From a checkpoint of a small transformer trained on Wikipedia.
Size: 5 heads of 64 (1 for keys and values), vocabulary 8943, 23.4M parameters.
Architecture: RMSNorm before each block, no biases in attention or MLP, untied embeddings.
Training: a variant of SOAP for these matrices, 371M tokens, 5660 steps.
Each number is 128 + 24 x the weight over its row's rms, rounded and kept within 0 to 255. Layers, rows and columns count from 0. Numbers have three digits each. The size before them is the row's rms in percent of the matrix's.

# layer 5 MLP gate, 1280x320, rms 0.14, rows 975-1015, columns 160-319
098:142153179145165094133167139102129148121148094124106092138094147122120178093171119153101133098121103113099137164174131090165153121137113116092133140133165137135133064156115102147115160129099150109177126157161137157119117116082162136077197130113116160115094112129107172120085108136135098127095133112138122132133115080129132125112134166088130110131101148120140122121120103122146155118187119156154150141136145145125123139154185075142122115153114122129092128128121112134202148163073128
072:095144109123078117149155157100150118108173123092116106122118096132121085088164140121123134112098155074153127150095142133107112095067099158095098119106137117077154117122146151102124155148166144105092125143111127107167156152095118182133136105159123108115104152120148100109095172145176145106135164135146134144081167137117119129108126120114168107115132097093133115102125113115108135128156140155123188126098153148130169129138151159137095091120082135092097127176131124119139150155161104
095:124096117133172172106137163155130124155103153138172142094101114173090141134131117129091147142157106146145137126166115078094146097095129181107133126117116132123115139131125114114129136132146111129124115089103133151139110193130074158130109135119105128130123115138106092121123118146127135134144148184143150111114184114116134130125103134127127114123121122143118126111131136150103123122143136130093143121166104112089146171136092078134128166144103110120110180051103114083137164121159161
094:125113115141139126153120096112118144154148134153140157156128093162124148086123122120107104153139137183109146122091097145086104120126138096103077129170089113155179137082159138097175153129154113113119153116087130115132123148118146129104114136116107157191124139142115140126121137149137099144100099108108125159098132159146115113148154127117118134101152136103137125097131135146179086119170150099090168141140111127122157084122094150134098094132108139105181129055122151124126141187121135
109:109142071146135132185106139118112129163114100130110108127122111113188129150144133102129126129111128107175115167130098103144148112126158127135104122069130158125081104140108107123109136118131100113125121145103134089106167112117084059176124132135154155119168193123129126128102154106089151109148117130147134136108136140174133155119097148121120150104086113154125104136131079102072154118149133165106155114120153099109117143120122079100144140164124143149129115163078155099150078137102141
081:079124123138151123134130129126106095096101158096143137068112166159120152090069112146141089107161121147108163102128142096128116119138184124120131104123133134085107177126107148158163131104167143112155107147113118165142134121146135105145157131129143130159113089113157141125147108070119155129159124137176136096114094110145146100150153097168129151128111143109142108130151132113144110140068156153111130135156128125182149096101144125129128152142170146119130136143117153144139110107131099
112:115114152131133185115096110078168122136154118106111128113118104141131107130099084127152118121107136156098120100076126155107102120145181125142080130124140120107109107098162134153103165143177131114142170147113111167142081136145132120122163123146133163147114103110190101132162113140133164126126153148118128138140128120157076125152124095137116113131155136127106131113113106121114094118147115096136162159174133157153130125082110151139115120130112102165135159056130134114108108132122125
076:141180112132122113115133156149123082110171139144116171106123091148158141109088163121162126130129145079112165165098126160096162092074144124116116103110109127127143087160128159126142146123182137157113169092133162159109123107137137129130155133131119131140154114112168134144125096110174130133105108129167105170117153104122114162107152143153125137117150117159118144140151136153139125149125097116145140172120148107112143099163142155119139101128116142127104149169108139121134106184109130
105:117157120108135102155149132099125173149130095133126107126107152143101141124159116144144128134167130145135137134131124165168112123119134136079115095150141113100111136108128130140141108123124110114098108153129164178102102157103129137155147155133120095144098145136135196148131133145131098161178127143122117129134137145125170162170126136194168128164112117130109166124134128191135110054132117142109145099109114153087127107134168128135181085121138112085122107119103142133176115127089176
096:118172146143107127182125112129100153157113118108113094089141116186117139156129110138088181109123131114137107144128107107144133157099147094153138111161092100180104112129124155137116108099153128121111119117115150107097135133134103092155155117111135148130158133163153149115141125104100120155144166131113121158094151068109131161112151170100125132176185100115111140107112123098128112109130155117107173127121120112131164140116142076136132139135165092117122141154147164094126134097094107
093:108102081090166113132131121144124084120112061150149106143086129112130142149189155091115077120112082098134095125139143112089145134153147093096116089141165129130124091144109118120097102095086147127106096100162082140114121114092135174151119148170119119101114154129156146107148133101148145151095112124177117106128149160107113118133129138105068145145127161134144102141141133127142140116153135110161122125143148099142151155101155161117168133124172134121160139085137163125092118120135147
077:129149130132161122139138087137141102061117142142088109111139100114147121131130124148110130112107144128085179164091115105150146147155162131135115144121184133127157155142112169101153158117107138118137137124124099166127088116138128125131149156103177126093102124096117154127118113128159147124136139125133134166152144131145105129135142107170130138139121107093122117101133098173134133103117116106127160139094153116131115104099171134118169141133130109100144156124146130115166115103191094
068:130172082137086089121135149137149098079096116140091160130103129142153088111108160171119123130111130132116137159089118130094132113067170130109140124114133130127149136152127128112131147137125145075140141143149146157091116158085137145109174104174166126121153159127138154101129154150163117069173101086131141133098156096127146097182100133113159145142120124105182167082115130148134162084115109147158164136118156107122143089132123137120103134114116116091138125141135138095118160091140132
073:133130121128116134144124151130162089093159158132122112118139143110127143185142133163146103096149122059155104114114141156127124077132148092118133146119131142119119101090138121138147143094110134148161134129109115188132137110120119158092129139149151105102115135113112137120133125165105122101101117144117153158094141117156127178107162176123112134111141170096143109152111192154143103135123115108168109130087121108091133154116171146107129111101142151107139102111137174118158125106126140
107:130118111133100124095110130129157079127113133145128129098127143106103105062090146144122150096063109150150131118170115100116162112122085101138106081145155146156131139113078098129091140128114123072116149125141145112124079152141113104107154109135134115139096115135136188129157133154145111123098146104111130161143177138180161116122123168165139158157152096144109114135134142115144105101138175145134154114136147114146097121140113151076137160141163150134087098121145124139138137141142159
108:168148131101157132114139103147130125132148135148126116169141117168135094127122061095131115134111128140167148115119115122150100128121179143096093122135162151114129133178093135125134132144072164156148153179108073087108107117144147140121119134128142111133108111120185144141117115159114158125139098092136100102150131120088129118110124150150139067192161100115131136115144091099119136122143174151155136095139146108136148101140137135133092094130134140116144115124118132156101125100133146
093:101128137124142130100166084150097111116156093137109119111128085107151140128144109091136136108126116112132150133103138147126199112102084098141132131136109117133131136124162100122172160110141109125177143140126099129114152137107137148155117130088132147127149160123139075102108118134116150099150125121141098135140143146146139145137083095140192128146111118094113110155166172137104161134135120119117128120105108144121111141108121125056150141107112106076099156145064065122156119118141108
119:126135125115147107138149129135091139171144115129155108140162142150172165153166091142131128122083090125132108133113137130118076123091146102081077086127127124142169127135146148100126104106148100148121143146102104154102138078121113113110137150129186131127158104136121116201155113146147094118093133138123116139145090140134106136118089118154107107131114132113095119150143122161134184155153081105129146170127111163142123137104093177130131119103164161102083112095145095140135118099116116
103:135125142137122137163083153146148141166116121134128091110142079162146130116123071126114128098167128154172117108109131181165127153067140132120112086143110135146089136122081157120094133195121130110139158134101130121055130123103108145161158176121117150153150147146147122136109141150142106124136180157127149149130079087108150090138127150143139153095142091102156143099159113150137153126117134130118114103137118143153100100095123122089123175126096057134157134134091107129184099118111138
105:135130190151116089150139107136118170157159139172122119171113127145134149147102132129170148111141103114135122109142099120156120074112155176125168164104148200156143147147095151114096118123123144137142137105124095157129091114134138101152127100084113144138150132187155105128109141141112119131157120100121082125103135128095143165141143142130146124143123128096126160132142102094146142121107118074100140105125161161092167126112147124112121104118146135094113133138151143134071087134097143
084:109109149157095114128108123140127091124097170134108124119130137138103151181140148137129145154120137118091138130154161101133136105089132122130127171086169103157141133154130157110107131139121134092164142139104126125097113093120163104114111146129144158118139134118151157140137170088115129137134130117131080148083177088108120141141097143131081122166092129142091131127098108168134162153118111107188140130103197135110147137127106086092179125132121128111164070145129109131109103175120122
112:126124117166110129118079102147140104082151140106073102143130142082104178185134125125164081137155130185131113151121111147130150121144090116114117147117101131133107146093144117141151158100132109112110145166141085144147111178120167138159147141185133150151087143159136123098108084109161165168116144150132152113160115145124073154123121108132130118138129138149161127125139163096114112131139169170188162150131148133156129095115165122134107134109108138151152152116119134139125150143083124
073:163144117113151096190130151117169134134129142152171145152149102079156096147143137142147081131148115086135151112108144143117101105127139076109133107132145128123106093131145154173103127109165157157104143076123097121155094139119120117104142115140162122127103130135126163149122117148125148109113113113119135181136171096105094152134105121138147105123118122106167146122133154140126157129135115111176162159120138071125131114131148134141124098124143131115096124103148135131134116119178089
105:125133155140098143111144130125109126110076146110130166130102105100122141097091114122136113150098071157110125093145144131123146102110142132135147096096141091131144140173146124099124127139147141108170128146123085134118143109114135128106146170139147106083120133129132145104115145165109160111087106137134090102151138170168144138162121082103174132099180110142108108110144116147149120085132161106100149123191089098133170133122107169104139165124185129093106109105120126150137181078133113
098:107164116170122088176101149110133113157097137109135123109123136086166125108147109131153095155130122140093113138118089133126088103128146138160119094101109181128095112131102082163139112140114133118175081153144114123089113092149181137155186152119106115145145154099125140153134123083116117172132103119124121114113099145093151150112145104113115118111120123120092162147111109128131128059122125148137118141161128146123200095100096131074128094121119129108151104104136165119105092137085069
115:087104146142133114164128116129093104084154144104121097124130163099124108134103109117159112167141137142184105100156121086141120139117126110098091123118116138117084132137083136128156111131107117135103145134119104157151096135166126137153106087138136161109150110169164146113128131170144158153115124152094165101128147159165111113130151149135115116115117159145124091160145156117142139125100112084095179134125094094096131153136152101143152125135098119117119149112139127138144142113113157
107:119078123151140143181125145149171154128144138134166170136129139184176110112134127132126101175135157130123158126100124116148076112113128102086105147154130112114164162120119111059112162168123089114140124158144132103113126111163121163143144121109118071128142099122125138167145124127134153153149118167115113095145134152107137128121077140147129168163074141130128144136114180158106127123156149136133139105156084171139159145147107147149150115094154130136113139141097153121103124144188155
107:168154121129111136132180160091095122057156138092121156157111081111107147144142150139119133128151147151107123129120145135125125097138145107168140117140144101092137127116098164162095141138118108120146126145128135097166157101153082108092163120146114096102141075138144118117118113104132130124136120151115153118153117159143143126119112092132160093166108120151109128106114143169203145131089166087087132136140127130177154130153158085095110106162120105126096118128128139110140102117112126
112:117108115128129125125120088161120095198123111190111113167130114146124140110126072143122119156138122153078126129083113122174108098162124129131108137108134141143114127130152124106123126101142085103139144137144093124142140138106139146125148147125139163177126112158116079122136131143122137097129139135145139130138166134115083136174087137112173119058128106127141137139156126142143120119129108141090179171145132137109116102136125094110181119147117194142140108135145133123114112134116098
096:107121162162156133099088104101103165094143135100126156163068114109139101113129107118103118119124133083100141077160141133182161107138115143094165108106165144147127102108111147107116139080166177133152142122123103092128088141145131114153131138126138130111107143125192125132135141111156170160083124114126111109111063119144110128101072111121103101135127161136098165102148102129143084089094116098130126148139138108124120138106140144109129132106114126104121089124126129145160128123127186
103:126141132131145131121156100154159089097163131169138124097127154111059107110171136110126168161107137186154116132101129109099130151094138103151125138104126108156124123153132110136163129153142141124128170146153144108093148129122137115134126130118146122168117108159119164135129119151134144151147109134091109171128109126121144149161093103154111107138115128127176073124120101116154108116129111091138101093178112154146169093153168132142120125099087099097140133142131158162155150116164127
101:124138106151162126191113165106097092184125169162197109109104140137137137130125113133111077145136121152124142178147096135122118148116160150156125181081128147141148147076081082113104134122128132143140131132147157121109117144156123114164121125134116126124102122144144129136130119139092156130148128131119078149133135116154071099110112127142137145129109166154132152132070138098132171102141071161142117154141147116167124113071129137118153132107075119142126137112113120099105151168120142
104:130106097096152107159128089152145165128134130103120145140119121148138161121127159093147134146153100159145101144132138152110144137114096158168146075106137133134097167152159100148128128119114111149174130152082191112128107100103125175178118178127147150102090141145163130139119116158130100099158123104134093141114102145106110103122140131131121156097185118137112135125162122140110105129124100069143135123134163160168092151163112069112119148099127108121152179125142134097163124153105103
102:119110151160135086118175109120094161116173142072164071119103142093154093132127116130102159144129124147125133099157142108112108119158143136092107140132128178150100096135085144114133133133130135132113150103124114152097109172116106101143159141128111122126110113089120139132105130159124174116131102186148124116066130101129126124142149159138132152156141108088145156125171137090161127093101104099096162131118148106129106099112186117122106175152142142112157147134118125135153137152140118
081:135169158148089109151135109128147159104137153133143171136109146131141063100128187110088158115145131143141105162113122120131156106123143185094165125152127154101144117080151124094149101191130109067161159136113107178147116112152090178108156113141137132138148145134142147085120144109106104115152129142138123162138172141117151132126150144119093141139131125107091135133088131108090108131149119140118154158136103085120172088163116149120134136126131132148167100140139176086130136145143123
091:098106145145141110148150079161151071130151144115105176153156130083145147076143148122139090094112126147082108134126117082119138127116147146119185150110145107175117146137107125134127130094134115098090122125139148165165123118108122116119129103127137123158135140110126104116143112136127177148106168101178083108133129164119138126102124168120142139142124080133106144139125129126125124096128136116130135099132153123129133090112138145142145116092145124111163113154106094179140159114141082
118:149135145117140113128114140118124135134125212142141135142117083141170150154138139129149105128153115126131167114118111098125131128158129132105129103109121098148091120138124114179092119142136148098083136124140122147154093160100122136113126110123171119157130102131120110160133122152126120151103125160154119104119139152105089171121121080135147143120130146103145159154091116161135158076089104085113136119139099105138118125117101136133149132125128149136134143088120144129125107118123130
091:136110154104126120111100113143119098175146135133108135089149104149120151162136136104159177153119118118115097153162115111126139144158082138146129092157123124092130131154081109153128154167144100166109130129102112097141149080067141140147165123142119152139136139124133136156138165103111146119122186124131109137078103089121143137154123113123174106117119114078089158172127114152114169111117127098071143116143156128118176073110120109113168134171153117136111097126130163104144109134103116
091:138153138083116144147111118119124135118135136151140196120116103149109097178184130138122104092158119125177122141139109089109152091108100098112144161079080104138079166095137118146135134096159111122097136125149152135126097148100131138147185101131106152099144138150138139140170147111128134121131138149111141146154138098132114140107086093151124142169158143094164140132201162109166129133130131136177133150139129094109143133143114120160132117111154125113124106135117139087093118113125140
109:107076124149120160081151161163112133146101081098149169112105126123101150137104127163141142095142106104153123156136116099112145125109114065176116101122124104127128120140141140110111159154115109114117142138126156125104116117132119133100145141114140117122153144160154133086145132117163148113179142094154148146163141132139141149141128135117142085162108142135102069115132087126132105103124111124165129133172099162145104129156131088116148131148124147193168126169133150091125134153144089
107:149151098122115120130106145139117174126148161116146134117101119137118083168144095141086072104176143119141124085129121136093129136105167132122142101121089124125156100153099129108128114164156156149132115108175131152129106149135129085146141128110106118115141078134105166115136145135144112116129130124087149147169126098157119154124118155138120143096121126128158126095096147105118091112164159121101083133122083095117078086144129148123112124120152126135132115123109108098116132128068115